{"n_layer": 9, "d_model": 96, "n_head": 3, "n_kv_head": 3, "head_dim": 32, "d_mlp": 384, "vocab_size": 4096, "activation": "squared_relu", "norm": "rmsnorm", "norm_place": "pre", "norm_eps": 1e-05, "positions": "rope", "rope_base": 353000.0, "rope_fraction": 0.5, "qk_norm": true, "attn_scale": 0.183, "bias": "none", "tie_embeddings": false, "parallel_block": false, "extras": ["local attention windows", "shifted keys", "gated attention", "attention sinks", "capped logits"], "init": "normal", "init_std_qkv": 0.0536, "init_std_o": 0.0126, "init_std_up": 0.0536, "init_std_down": 0.00632, "optimizer": "muon_variant", "lr": 0.00401, "beta1": 0.9, "weight_decay": 0.037, "lr_head": 0.00626, "warmup_steps": 0, "schedule": "wsd", "decay_fraction": 1.0, "decay_shape": "linear", "final_lr_fraction": 0.0, "batch_tokens": 8192, "seq_len": 2048, "doc_mask": true, "train_tokens": 81430000, "steps": 9941, "dataset": "wikipedia_en"}
Each number is 128 + 24 x the weight over the matrix's rms, rounded and kept within 0 to 255. Layers, rows and columns count from 0. Numbers have three digits each.

# up: layer 6 MLP up, 384x96, rms 0.162, rows 217-345, columns 48-95
# down: layer 6 MLP down (transposed), 384x96, rms 0.164, rows 217-344, columns 48-95
up217:117174119117131136134160160149131122133141093148105114144121132152104161111137158116109147142136136080107119121172128139160126120088100121094145
down217:122085065104112110125103123129120139148102132110125163112084146148121095126141111119127142162112128120151129150141150124141120150131124138146139
up218:091116169161141145132134140129130152148140099137140100155133094100104127125109151144165138138150163086131110132131116150134135102153124119177095
down218:147148126134105150139122125112122085143145125144155111144138105128143105086139123107104133165127056093120137118088107181085116183132130124134126
up219:098137173130134118137129133105133100123134128139108124140111144144181139174144127169158126105181142092135126092178114129093114107115169135126159
down219:135138132144078152145119113108124154127156166128134150139147066105121099098091128180116097141113078134135158132101124143127112119157109157114125
up220:171116134126179125148102135158177094150106122148145147146096145085090134145094185122109096125133146132116162126176142155116101091144147096132125
down220:098121139144128092106112125148139094178122121128103128131135138126102155120116125153108132124130116133116166173106146119111102201102104086121160
up221:110124128163160111121164131133128099118108120150117141114192108148085130106137107130136127100130104090189127123140159089150108101073153078149128
down221:160120083153119124084111138158123214157130148129163124102167127140144156086096111144117144176166125196150105136143135115151137138175071135143141
up222:135112100119141118129188167131128149076123124144104158129122162143128138107113112117127097124108130117092110151161110093119148130147125109126143
down222:149151118125160135127074142139135141112149090128121125119113108134135097153170127159108116145088175115162139082144115171125147128128149119120128
up223:154104180104112139101121142147120082151107131126148192168126058131152130103141138174172135127113135115144105130119149123112104097146185146138146
down223:131136169133117127131102127145150146122124136138166102145118118069139147105132100113123174105125183142095119113144106133114114160114148136138175
up224:126148169123130119088090098080152164119132114127123117143178094132158163142116120130157078153122151149184152129083129163119178098123148093118134
down224:142130141121120088128132124153095106142112151142152172109109141125109126084103122116110115115180120112115139106121124112126107120127102132098121
up225:172134115124081162114162146102085135135060102151134112140122084091135149118135146170134155158106153098122135128124116159152082113122172115106094
down225:089130140134131119150104122123156160171178127129166112107142137109124165115162132121119146110116172173148116173084119107109091118145140117191094
up226:141112169106120135113122119126115199157132148074154157121114157102139162143118081131138149146112117167137113173145158084139101112144111124125093
down226:109151139124099153119112152117178090120152123127113127109131125121130120163113151149068100147127118197116136117127172119204127104136171120166120
up227:113118135113116127190107146124140099105118119143100111077144127117157135116133127166118096149128134153155127126126156144160117131119153149123129
down227:175064134141164116107111137124124166131117106131195127130156187056101141120122127124091127137092144113127101142097131147152133110100098088124172
up228:102100145160145175107139098106162141106143172077121138153120132116083117119125140156123105150179154103113094152141136132099144159151129146130124
down228:102085095104136093102106202122143139138186159121090122138110180124119138080110127128130125154150148120100111138185112130108126129114181130119110
up229:137119115094137152088122140142096177145138160122117139135137147097139108107139164122116141145128154166160107095154100145120174123155101147133155
down229:143144116114127101131126118083168148115186103137122132114094137099108147116121180114190147161119158131084112143124113154147151131152126130125130
up230:126109101136088131108161112128076132153109116136095154120151127132155111103096149152138122130125123131113121107095115118143120091158138149131106
down230:135129117126138149130144115125121120105134152114118113143134167145145107124129101152141142111127137109121107107145148173139111160112131152116135
up231:127182130132193111096105108127091142122086132174130119120115137127150168123135115174147103112142117071135154072142108155137126134117123160047126
down231:110135135129125112077152145142162104064160123121117123093160156120159113089151123152101147086122166110123116160147139091157128115164105079114129
up232:100147123156119098114134118135116100111149126099128154153140139144107145133155150109103115106149137159151145150121110121122084107144138148091095
down232:161086104138179103114120148090177093114102096150105136133122175130146121139124108132155141168133136057094100172138148129138143130120147143138143
up233:109099147120135119102149134110111140109163190121161123099113153080124120113092090099108150149141111157159149127108140142092138100116113132178139
down233:121141147156164133106127113124159119108115131097114101110123115141088102095140129132115143129150154146154128108127102126141155126141156126105105
up234:097122135169119159119117099154107114119115151108098163206116127133116119157121106111115127129157121162150102153140127108131114158103154146124112
down234:136096174152118128129096156203116130185130111115101112125092187133135112107104146142155170126111091132149101143147129131151115104146083125106150
up235:118158176119166106149109133151139114090121152154094095135152108130152114103097114117127114130136147133141091141132153137130152116116103162146164
down235:143130124140075102143109118135151140131107159105162095145137124130140061155098110119099115099138087166152160119112125147117154132124162141132166
up236:123140125164123138186180123069097191109099109167116134085124087123119192107133098087123106138129098110105109148148148137131160106098127124088092
down236:074117146099124086117123112114090136113136123119177092130100100179091160142116156139117125123164071157121152100122167159152126098142145113124137
up237:124131133105156160097147125141133137065167123117084158135133134150096147169094122081152101119139141110158058092115121115130151101122114125116156
down237:083130136126122118135095144094140176113110134124129116151110111133121115136132111111095142075142102145145105129109183161098139176103112125180160
up238:068132174133147127140126143131122113118100158164094140124129122155167098158100141142047105119114146113129085080099122163132130114134145156135155
down238:133134132109093116101144124108121095109163154117139145117169152131121103087101143155117113113139101079155161115119096117149134112122115095108116
up239:114133109130107150078145162107065138150136117135155133092116139125152178132116157136088156122086099113138120104093072123115114159142170151094125
down239:110147135169146137134081136113142112130120117089132182124100041144133102131154165113143107131142071142117102142137138166126143096100089115109143
up240:129165108119133106156128143136117138092124118108109126121135126105132081167120119068164116125155111137117189094100130162130128138116156155156121
down240:134132136167145086168127140117169104135095120145097167115144103167128137075106144127123073133104145132122110140171114093134134135150164115131168
up241:128139086082119148109123155145074130106137156175082121120142133105134117134151146140156116119101166140163135125084127143076127145135111143129139
down241:108116163134141118118131125144119127162121129084130123129120092155118126109122104094071109122162125112112128159121149079092154148120110120159120
up242:118124123123090106095110168127155110126153137154142102118144133083108122110085111140157142159131149130130096132108142110119151129113150093142156
down242:150115135115148156123118138156130151170087181088126148141142146099119123111149132171134116099125131128159117081099144123076170196139131135140100
up243:135132142098127170130087112117121151115197135166105181155077151143138146123084078118135115123103143113127125121115135115140140147115097107110129
down243:100103136109138099093111098141127121141124134111140121183127109151151158155144126144157149129116182091104100112084147121124155161139138058128150
up244:095125114189136113148171130129119110115133112095126128150134111164160144173137158124146120147142132086139086116167180134147098143162148151095122
down244:129132118105115150090110138118192115111142142115115113119142125095149093093157113123149146102072139129163156134142105138115082139130158133116121
up245:130095145138130159155140152135109143116146174180173110148163104136150122138140145117119135124190168117151122137147111160106086111123130098119125
down245:141101102105101095156131144148148140101153118112115110112160101117092141123140189138152170095105203117157165072111101150099144120126174118135146
up246:156091134149168134145120163167114126141148106101138165141111080105123137102136128151142116123114112093100117119141141108101142093109089102149104
down246:110160130130124110152168122128175136124114119149140134114137126085113125163121084093070112121098135117119142116160145155118138122103122135151138
up247:190143154146133135087149153124143144115094114103108114115122104078149166125154125137161087102135142101187150108122194104129102106087066093126145
down247:147126076167144114179114126124112071112121105148132136148058190126137168117056135113139111111144126101168106145122125128094121106083151157092102
up248:144122123119120170145128137117135118101100156168095149089175117117117132129122121139134136117068156117152110195076107157164151133133128094130155
down248:134161181133110121140181119126110155133159141126140071187096154066138146102131127090121085102133089175142160123120116130123144119154141086165143
up249:132118104131127107118132082118143138138130135126126159124109125100109126125125120147134095145142131116136133155105114175136104130157101102156132
down249:156128115089079158109147132106148111136126111133151161132166153143128086126123143076128137162117148105111153079128129160108148119141130130107108
up250:120123161144133124167143141126133104120164166099135127128146112084121093148135165080147127115101120128152121093118143106141118144085177145092095
down250:130088080084154111133138168108132193099156145116114157137119161109095096123146136105126152134151109170192112122128133134146194129149108139116121
up251:158142110181122147143089186124112176149063139139106126140130124129124124117153140117112148141129130077151156084139122127147151143118135110086159
down251:140193165118106133183116085127101149098130131118123133125134122112115131119053169133173096101151156070141140131124155128126112108135112139097098
up252:169130089136077125117172142088135112098133148130092132116149179119118145137164082138110129126121203142105122110100117138104084103129111114092060
down252:164146157201126135131083115126109129158125122119120162160157147123139127102123120133136089116176138155130139142112154128125179110109087104125115
up253:117147129123144142098138141147113110101124115125111134101129115142106121086117130088071113127130155106136141134132103110079101145124101154119141
down253:150158148098116145136087114137149151138140142129130147133154077098118138103116084132114142101123129167109142088110146113144169089089161115171111
up254:102116124139136136098110136119116154152087115102130136159127100149136105161134143148142129156145151119133098157103146122163104128117113121144081
down254:170126141115080131095091093139119135162111107083083099130132150101155113149122103125153097114077170121091187115162137113135115191096157137148154
up255:133154125093176131117130136142099144129104136126168171088116116099093106132149143107163119141150146141157169141154101125139191108114187135135080
down255:117137127106103148127140118106138192165112125116134121100158133152108096140126123113129148148122127133159167192165131129129140122125135124167097
up256:136139165126100108102137143150176145131128154097122134157105156139115167155103174155081127154078148107109114139130158166152130095138095108150143
down256:102113142120113121123117103113133146110115088126150188110145094139113137126139125137132110104155077106145110143125112113128144133093150121150143
up257:136157159126101091102166135105150113092150123106111148156120183098094156146108108089116132137111135122116121117149148096112158152129122121145146
down257:125176109106134116136097138173166098142143131161137096148135158133185132092129139179109158156153138124116169153101120108142149106122178135136126
up258:118123139098129092133143106115093147124104112115122134152150168122110120099140158175125149139146142162117143158123124185170167068131160163127147
down258:119132151142109136126162135120169154139107134120147138090114145121156150125150143111114113127143130161145079124134145076103139152154167129143076
up259:113165124170179145162160139078166124102175128105132133134094117147140146144100133135124096143142099130146137161111140119122147172111156123090083
down259:099125098106118055146138114138127092195115126127110187103131120114134115126140129126110150138137176168132107128148117132166155098110139122136104
up260:089125123112097137130118122126127137094116120088184120152158156128109121179108138165144115163139149108118104106122120130114108117116116073123150
down260:130126167115130127109166138107114163184140155149150169139109085101145127108097163109106130105092128111108099171082112111160133114144104138113134
up261:113131153147127127140132129117086124145132128112117177128129102106143118138130126051125107125100187154132101107129131137127143154132104135138114
down261:122122085109100175099119086150154135132116141106126122151110097168122136078134142184168119143146170116122124149133113100117096139173158110121104
up262:136165132133133145098112144121134155098148144136147120117143172166141148137136114140118118139074181146145136123108115122128099107145123127126129
down262:125084130089122148122129140136081158157121109124111158112135114129099159089164165145153145139153142117159156145112134128175124111113130110148104
up263:140147143128140074135137131137124109127108112132134149155127137131189103106130118144137148111175156159112101160145144106141173113117111176098126
down263:127117130100089123138111167131163106164108129106188148115139123149124163116134125107115131139081152148113118151137105116145142126132072119158140
up264:117111132133176177093177114126154079110102123087098119222168163116117110088142137134158102126142121094132116110124120141129105155114156158128071
down264:103116157060126108169127161199159133094077113119131112133140122095095108116106119157163119161115164151162070135110133114134192104112150111091137
up265:157072126110099134130138136119157148128132082130120154161136153103088134091080152094130108116101102114118107101134105143132132099144117143112082
down265:096124132122139115132134150132158119115119111167108131096154172111132121180145145161151161124087102159153112132115146125154124134132123142128124
up266:120119153149091096133129128115126157154121133097152118114137113146149129146129115117113131132117152178114159115174126137150107095143141139157084
down266:113130139119163124118129123166127182139139191119109129143121107114124148141104140161115109154138140101106116128113132094166158119148146137154162
up267:091156134131140156181179168141140121106113141135095121089149143132133120139118107151118128138119134133133088129117155108160122149103129121122135
down267:099144146100116127068123135128133133126105160107093117140158114154150099147158094124126121086116123093092132099119108118155151155134117144133134
up268:155118135146122171121170124136136133165141111089153124175120159120126135126136121111145174152146139106178111109072131126111112113125149141138135
down268:139159155100159094174138108121098106131100108109128104137097116179168132150141110113135067111032160109102089089121134177102101101119123136101115
up269:123160125121160142136138140147157102133197104099092143132163122147110116066110150108142086142126139154163118145155117144134147170105138128194096
down269:175124115136138117088105105137124150139162109121157154118129152116122124111116159111142176144102174174113099153178105099137141132137146096147126
up270:146095110114137123167127151125108118115135154126130152127141136101133120118108101139126115095157146207147113151152144145130122109147117166114131
down270:114114167103144111133097134171163116105159164138116103091090139175104132152083152166105140085142133079143129098146131141107135141138133124154090
up271:152118096142109126138117134134171138108143142097120116128154127096119115161126158145142096117107089106169123105175136173148114124138165144137140
down271:109183119133101131112140137098127170128140124131104161163128126090142134128125129169155107116119134136104137127141132128124112134178102160153133
up272:139151126137117147099108138122146133129112188170153111139144136121078143109090105132126123124145147125153125091130178098156212091139145135095110
down272:147119138143120111081121102106088118100112101128118131135154078177150105104126149137142158133113115147122099132072121133146078166123121077145171
up273:121156169114141097109143116099134130132158119094134132124145112114163155128116103104129106121116146180143167114125126168133127104155118075151121
down273:111120114130133152142116163165109147128137143134129114144151065150125099117106151115175133096138157120092152140125125150136156189110097113089118
up274:141163126152120141136145096124182186136148101123105138089130124147141153110133091179114119143129149125141126105162117126119145147089082148122099
down274:112150112110094176106094110113128182150116152126132171125092091138143103113140128094148132084125095156164121106112128129118122148132127118107156
up275:075117122136063133157101121115158177093115110138134122128109138112129160121116135155160084134107132135108142120109129109141123100135139135107141
down275:155106129110136158110103149147171125089146127117130137112192131137109122132118109117080126161093139134148112110137114117128157132160130107149140
up276:127108118127108160119095173127154168072122147073190152115168174129123131177110149158081154143159159135090099106158097155150161141153173110108132
down276:162142130102135141142140105122095144124103125094091133088123134082110173151138146111187162130084191146108136130103153143125146140128118180160161
up277:177147132129151141158117158116126135116086177126127144152136128124132123173128118123124091134083115138131079150094120099152154144133115142135135
down277:151117081122112127121101110114160151115123120141140117107115134075119168135146149137175106089114113147136102142140148130115120141124107127155148
up278:100130114125135135116164153157160118079142151123084134158117104129105153100137128085148090106176176097156165123132135141139130119115107094124159
down278:180140143110091091148112120106180164149133139122105107113088173160127127113129148145108156095077172129136119138110094151169125151163135155118128
up279:119158100138143082140140157132151106106141148125150095142127125135128132126077184093151114123136123124108167111091144127142120133148130119167122
down279:107099150139136133137150102103128122155122078118139134157142139199101141130136116152076139146092111091114106098126118167152111127128108150125122
up280:091167123141118104158137132147084112136107121154107115182117128106127160126111137146122151100088143108132107177130113144118159096155094099123106
down280:128115183084103118099127169117088129123146114097104185134112136182104130117106115126149150178124074139144119148144160126106154156117115092154115
up281:167112104100113083106116137102081121156111127135157127088115164129124124135130136147134117162178127151123147140110149131105103100172166135129111
down281:097130115133124123091149138128135174129156068125129144075166076152141162130100109138113130153083149079135150129091068157115128098077141134139162
up282:097106125096153154181179146135078138137103139104136107146144122131090154135104108139152105126114150134170159114085129109151142128124113098079147
down282:128103149121105129126133142155131139140104136104130158102109129073101149140162135071090144115094155105119133149106127108120127091116123142126146
up283:092113118101067142103109174150138180112119143096118118098129109132119112091071108119130152161115125116120149131134142102087134148097144164138140
down283:115109110145168109084167080127113152111122119073137133138122175114119108113122130112123198056108091146147139151114148087120118078126126128108176
up284:158159151131149159131171147146158120103111144133120132086127142156122119133163102075106113131134125094145159103114132088123136108147142096132161
down284:112118103132176109095105080122134125125145131139100115103146101157103105101147136162104160151133131174138155160120134170121122118113167153137114
up285:105104162130133126109160117124132129118145184172117117082120122129111147141092117167099139147125153126145118146125142132123164108109102083112129
down285:114146173122134172127166143116157111116090130115122140155126069143177135101137143071113119167126131129133130098161125112125142135149108140142149
up286:116149115150127125136127138141114082124129137153108119170131137130156110138114142129142112133134132109119170099104135110120137136154148114193105
down286:095143115094149121102143133155167161142147138123097130108098102137111171149167126101106145145097077128130093163113097162136118149093100162118130
up287:125090104123132070136114138148085133175102129116084120122149101105123132093160140143127158167090150185114128147084137147139123066136071142153136
down287:136151128125129162083126108109133102122129160142171099102144169122138081097143143140150114131113132082146075135126128153123181144151135167125129
up288:145152134139095080107128121126125171092124127136125137158141139108152169144101112143101160155116104115110153139123106076127120147113133117181106
down288:134130147140137135114071147123133095113137119119146128104114075149122127154154085083176122100087135150138149128091096150125131132124145076151117
up289:128100142128099172102125169150128141108157114091126146155121096087145109126139167138145154131156159149122113142172120106109130098132090140098131
down289:131142137125132132126134155086128130152147088106134141119126093080114092102154123134101104126122120126147162109153122144157127140134122166094139
up290:163142149135148138151146138126140154128160098176150187099076114133143116136085142110091143110087137118124124122162123123160155108129114065132127
down290:107144106155127112141142142146149145108112145130143095112115127166120160126159107108104138144156168118116088078139052119116120172143111108093117
up291:150138132112146104174148158144144091124155112134113166130148123072130146137145177152153080095092133148147150098129176136138131125154124181124119
down291:116131132124130099074163141131154135153158147109134133141116118154131152137090158098071150138148119067134122185117124117102116119167086094123114
up292:133114138122129154064187117134133144127127178141118112147135118146151095147119117103102109132116160158128122130161111147136099108122130107124105
down292:118133152137126102104113111162134139135138146130132140115152118081098113150126108143150182072104160156118073130080130139146141153107148101143138
up293:120108137127148124152137114168103137165147082108074169121126096102144147179171138173115166139163057147100134124140158160181132079126098131125122
down293:116104150087153152113143048145133132100134112153114114140123112124121156153124091155140168140156034160111133063136132112121115118112168119117152
up294:089150112112140120126164089101133118119092136053090168099147116136116139119116103145115128155144158110137142138119149127164121158111157155138118
down294:099144128117113125094151113139077114150078109126153139109139068075124158131124111135116159132157140146136150144115131158135143144142122128115139
up295:146103148161115117099136122136119146145118112136151118170147159138152123143109137127175153139178124146169137095145159117175168148111120138107139
down295:139118133111138083107126099130088145135149120088143116133128138149143137079167115109149104149174148156147117192106129170156113169124143105096126
up296:120114142127108111147119150114123144126096123145113148100160170135114145108098136130077175168106139111135092105115124126122173124093119166155135
down296:177120086122137128140143136116176108150116142125114112166129153123100124117162182142129142106120111150124100111112141106137107116123125093171142
up297:102132132110163114181181146136145147133175124119150158136127139130159149096133146155124123139121129131127137143124090127129170109115138123079123
down297:126105101119131110070090130100093098163110115142122162094117099133091132115107138126127124104118133179148142097111140130127109150113109125170114
up298:131169084089141132147156152171144104100145117125119121153099143132121140132106109127138113136149145119143105109146154146122167119092139112073145
down298:146128112180129151137157123141146161163131133147134136145126149156148107180102122144118119148115115133073136143124152071096110140132141123138114
up299:121158149123150161151139152072121129103118155116095162159083099117151143130083126161216137149155115133120162154115142126157159140109147123152131
down299:139110144111109107102094119128104094136122120117108173088151204097100099103116131172034150205151150142125068126130155111166151073188153103135148
up300:097179127119201126112122129164150109084128117058181148150122117108142154137119173136142090125103157114129115117136123138124135139067131145154149
down300:137098135109124123112101098132141147120094147103124127117130192102109111081120136120099134133125196124116121108101110115140108139105136126133145
up301:192108108124133119140108130137129160165081093086123171136153121140114160124130104105101127127083193153116146111145107141123120129155136098132113
down301:119116115141120097175137147139132140126123111125110114122137097121115102118155155130132154119117103171145131138108099083101114117160145145143113
up302:098156109125112138121131147134131146146142098113141158122112139148145115143105134134144133162108128110103087162112159125129133139117109117117085
down302:109105122106168154116157128110147104118087158158145132146162133148099159099115145137151129121092128121166147160117103104095118101091162110125101
up303:150132171123114133137108127117166100116177166119104138137151144128123141116106095092141109139094131115111108112048122143130112166141138153147136
down303:131115118141140137142156123170141143149129135116139129135112132112134111116116139123098122108156157126084120154147129102128143119146129136145098
up304:136094098111130128109147124133157151135113152134125142142133093164124075129125123158167163149112147140108156121149143136159164105107121120145134
down304:140106113130130095119136096117148156160123137126155140099149056133119160116087106099144140094120140131156121152148143101129133139079117114125139
up305:135124148132110122091098084151103146133081130133105110102158175134123194180134098108112128164123166126111146138124151116108137121135122129172084
down305:084129131162114179147145162110126112078100156137181124147138126122140123101112131147083108135069070110146133135134156144104118110149148094148199
up306:151135118155139082134139132090131148132134134115162111093060143112107174087123133128166116154116126115153097123148113130200090084102089095081118
down306:115123097119158122120153106136128109167166126139124147157122162108153118120112111165158109173125131142104102113168088137117135160121134150117184
up307:140133138126139151155123155106130184124107142158117147109152115141140109144138126114147127116131164142134104109140122133110154128116139131149141
down307:136072144089107135093122129140129137125136156100133115111131150099105175141123132122129140128137142162130143156140120120138135147152130094130124
up308:115167110147080127122124116168136129089183117183117154162120125171124132131163107141091110166099114139115134108116111120131174113142108118147127
down308:148174154130165104125132136086123115109091108121131160119118122173119126113108129155087147130105127122111104145123145129139148171129157119147133
up309:148105090152139123093110149082085130114148137135123153169160133132122161141114129083138133136116131122116127102121102142111143117135108117173152
down309:150108099124140106115111135134108095176130101175113127141121076130140126138070129117113142131084071107124121128133128130153129155111115154130104
up310:125063143130147119150151162084155140105142112162108100148140125168133149101136105176193030145173116143129102106153144115110087159099111119130117
down310:140083112132156108141179147134127113148091165091132123128103147142142155135096128162123120094108132129097127109106087118162080118126161166131145
up311:156104137157118138139132123154142167075151141145141170152137146144094171157127089122089096139123162123141114151153127135109119158160059067125109
down311:177116170081109166106154136126081146125142077176100092119086174106115152145083141160183122127113141130140103129149167111115093133166128143173091
up312:114111121130117170127110145110127141146099126110111122155095167109136115137148129128153137178129077131129123128117114149122113148108173146166170
down312:116124109135122094157135147130125115100153144113141147110127124143118140106092114137112115126100204132159107112157138107145130162107121174127132
up313:146111095161128087158136136118119117127061126109110122084117129081150141090111162142145151128087096118135091078101123177144122156111141180161111
down313:179135106148109119126121121176114131117124097125125138092159163135151123137201138144092117102119122152145066123115112132127135106103135128118129
up314:123094121152120159109111149140120118117138153134133131144104156123119116122124123173119114180106084187130116113156133105154087124120167160149157
down314:101085107107129135101068102104118138097138138157127129099104136104100149097159160112159101134104097113101077119136120107117125144147159132149121
up315:121118150127101141171150152156141170123116087156123176152087159114183126123134111150150143084107158100132114112133146097141129150118105131140142
down315:171118093105129133146119160107119076143122069131123125149119185184100116124103104141111153179146129097137107107120115124131156137109117133143115
up316:166140121145121100112152092152140167130117102095127135115149116097105121108096127106147113144099181107165139115146139120173135104136095102105121
down316:108095148112150155131083123121121087140144161116115095112154156111113111152154130128093158132158062125159129124118160130150142156105156163147105
up317:118154106121121102149167156127107150141112181091138117137100159136120110183111174146135149160124129169084110127138122163172108114157161149149112
down317:125137124139109137180121126089126100123120162140127125163139128123120118098112160114130137144159145128122112086120094128123149127107111075114112
up318:133146146155149092111134152100129104116137136148109129104128095094132146115110111135129117135081105144126125145163146141114097149128112094103177
down318:153104114144130117081109129150115141100137130153149108147120121125136087100100111165193120159112086128105159121179133125166132117111142161097117
up319:095121122134088109127141119111111101148112162115141136145118161144114101075111129168160123165167117162156172064088138167154122116146119133130095
down319:109131088117163166100148136165161129131103130095101158100138174076157108163151116117089132132150151147117127155104122118108098168137138125204142
up320:160142127114150127124140127079110138128115102091133140122115107083154154121123110122131124144139107105143107123091129152150132161124134075099103
down320:141105125146123146114136128127125103086160100139154146130116123129125140147135080091124103152132136129121182141105158103136086125130131144142141
up321:166117142141125172152118104174094158104126150135123141108158113102097096139118145119125126147139121095143138152076158142099120115157144157091072
down321:162166140112102174119113112127180102107114109152112180116122122097136098139133163136146101154135081144124107122171126114170144110147114143145124
up322:144119159068126152119134144130116152152164107137123169156103129143167135175146157094142128103131135136121146107146152146147126122152132154118118
down322:151147154123132113112127102137114117128095122123135154125149147112119146139093112146143151125104102097158119105129105111139141108114104128084145
up323:137129148122142150129074156150093135116150127125116153108104107145123101128125119100161125142100150129131121109129098132154108124126126109132152
down323:097121122123074100136105095105176104143134151109111138163137087147117115100129132138116119118102183111071096138126131112119142144140134142132129
up324:145134114127122121138097123099093133106105099138119149091123131140098180099107096066102126145085139104165093116115140142109099185144087107108111
down324:136094134110089161119131131121142157120120107101113085133146167163127100141084102078105143150174093098137130117149167165136108158154158114109123
up325:144133152140122131158113122127157156183120133166108118121144141092128116146121097099128097137142148161145108126122104139139144109091138130160125
down325:179072123112130149110115157107176099167111120110126178128110089125143125127114079117118146144137156186105126123062136081106106128152169141157100
up326:115134112132107138112123107160126146132107117102118116169086153108132147164120093142136121124185136137126149167107113128132124087087167136117112
down326:110161113108161101135129159151110139140075130123148119114206132136144097134115144103082156084106119164145137152139137171146124107118114134114147
up327:099176139119087122103127116134123123139123066110108123119145108109132169130156116154097130147131156104111114101108129129124145109088117132133104
down327:098108137130128170120168129157126153160127148166148071102100167095198127146111120119136119127137111129120133129107114088143121128150207144123132
up328:099111117117194122151128150071140157129116139114133129134098146108135154129142085150145119155112128088142131138083114152085142115108104173132162
down328:097131113084154152138127160112149095096135087128148122149126105127144136136132098179193101114083148132148157105120132086110110091124149168127139
up329:081179107115162120175169130149125114085141156139126160133086111107083125130137125176124097151124183127117133174116146134135136119195133138087151
down329:168137173107156152116124115115138117113135111113113140133137112115153120114111146076128099131144145120143170127120130086126121131080157144120075
up330:123171142111109144134154130183121140130139136131135114136113122156111147159116106165143118120120148136144124153163150109128110093118129086127105
down330:159131119155105099135097127129107120138122107121103137126145184069144112140095134148116159102149114121116147127124122126123157118114134157129142
up331:134152135157097096156157164114116137135106123133164131161122143133184117110123116141149141111131114156131180118120098149153093116139172146120128
down331:160128139116118093147109150126129104143092101111151106116124080099110156104123136133144131078130122160122126163124127113124144109157141161120135
up332:094159140094130141150110132136126131124125159127124121156137125126137135124114083115105126128100141160159146139136116086104132154098129122115099
down332:120138095108128126130093132107099135110115123095150139147130175072130115093137136126115151110154125131137115119120133165123131129138164152118148
up333:133199096103077139149117130101191116122135187108115151110125129116129153135105092176152103141131144103125134095128133133123091118126104140154153
down333:170103115143145148154160086125110142157104144166133121144125169075120135125155108140137117151110144157112111152075136109108164108091151163163126
up334:139118131150135129094105137157108135101127113151108151145088150128120105138141134110142110127142116154134136111149188130148152161113100131117130
down334:138145127115137117117151126101171102119129148103132094136124135159132119124168129122133136144087158107117148163125148119106125128133135122105098
up335:138159136156146171138131122112164098146114131142139110125157112097080138116082101172135126147143119139187131136168126098121129059142108146181125
down335:117123109143138151112122105119156089119121180134125122115142166124111168114128147159123112092165094114118129109140103119103118124117104110165116
up336:105116145144135130083118122121143094124109127137122152104119142131114103126099095128163116151170149092110101116156092112130123131144080129139126
down336:143142151123115115131139069141135068136127116108099115137090084113151156162167113127144172150114090174143136130130140190139151140125135112095124
up337:141130128123150129115113136131125102103135124128204123121141158132146124127107150107154155162167134125145099093093104172126133131129191123140151
down337:143115149155110145103119152142138114144139136160116140114133147162115140127130134109120077114108149112128128128107139120139173151124082106161131
up338:104134127115168139134104145150126135148136112075123159173122143110153092152096141129129174141143162095135113132109154138158165129099124121086112
down338:147100158127090127160082123145158113129115178143103120093125118176119146108077139130152153089103141121138100139081134117103172146128126106109111
up339:126103128135079122143140133135130144155122169110123165115122107112138128105099144171115094101098097142175146109107151141119157111129110102145134
down339:113159130124148160155121120125124134142115146155119133106124126102112106148124144110088139142134056094078154107097132123127162134112115160136130
up340:114165108120112156113124107112146147153122148124127136137148168099095123151129152120137138157177143105118128103142106123135143124075146143133151
down340:157148128150125106169105154129128120129119148161087102096150109115141124120134140117142114108144184096097124176145163152102132184125126196112124
up341:127128107161144165144109144141183145160126163099121136142128127132063111120120094129119147145155115105148129080094139197158163116110185148117122
down341:158100104140125100116103135095133153139136156119141135097160119137077189165079120132119119162135159086106123137115116164113115121138140114158108
up342:096157159142142098105122117114137100130122152107099129130149129142137165148086127093121125126119130112107128100129121121073143186128116109149107
down342:129153111120116123142149130069151164113151147117094105137147129155166118105133203112103116107160127120129131128138086143099136156169110100124136
up343:084157099170139106093140136114119089132090088094125108149121147133144157157079113131093121156138130107124105155151134169124106082118102140107100
down343:147148189175130125097116081185143108144165106131106090132102139136079131131154117166154123156137091106121115082157081150154118179112090060083120
up344:133183101107127124149129128143092131127089122105143148141108150123084109141130115127129144139115176156095119087176109134089144117123126137151124
down344:107112167147122101173110164103115142138143125118122114136128109124091112093118120108121106125101135158103110168123146099093145131112185102131165
up345:094129170142139100137166152090124134145082111131159131122111091113144132115073132144147150113138105156114142090136131127130123141136158228163133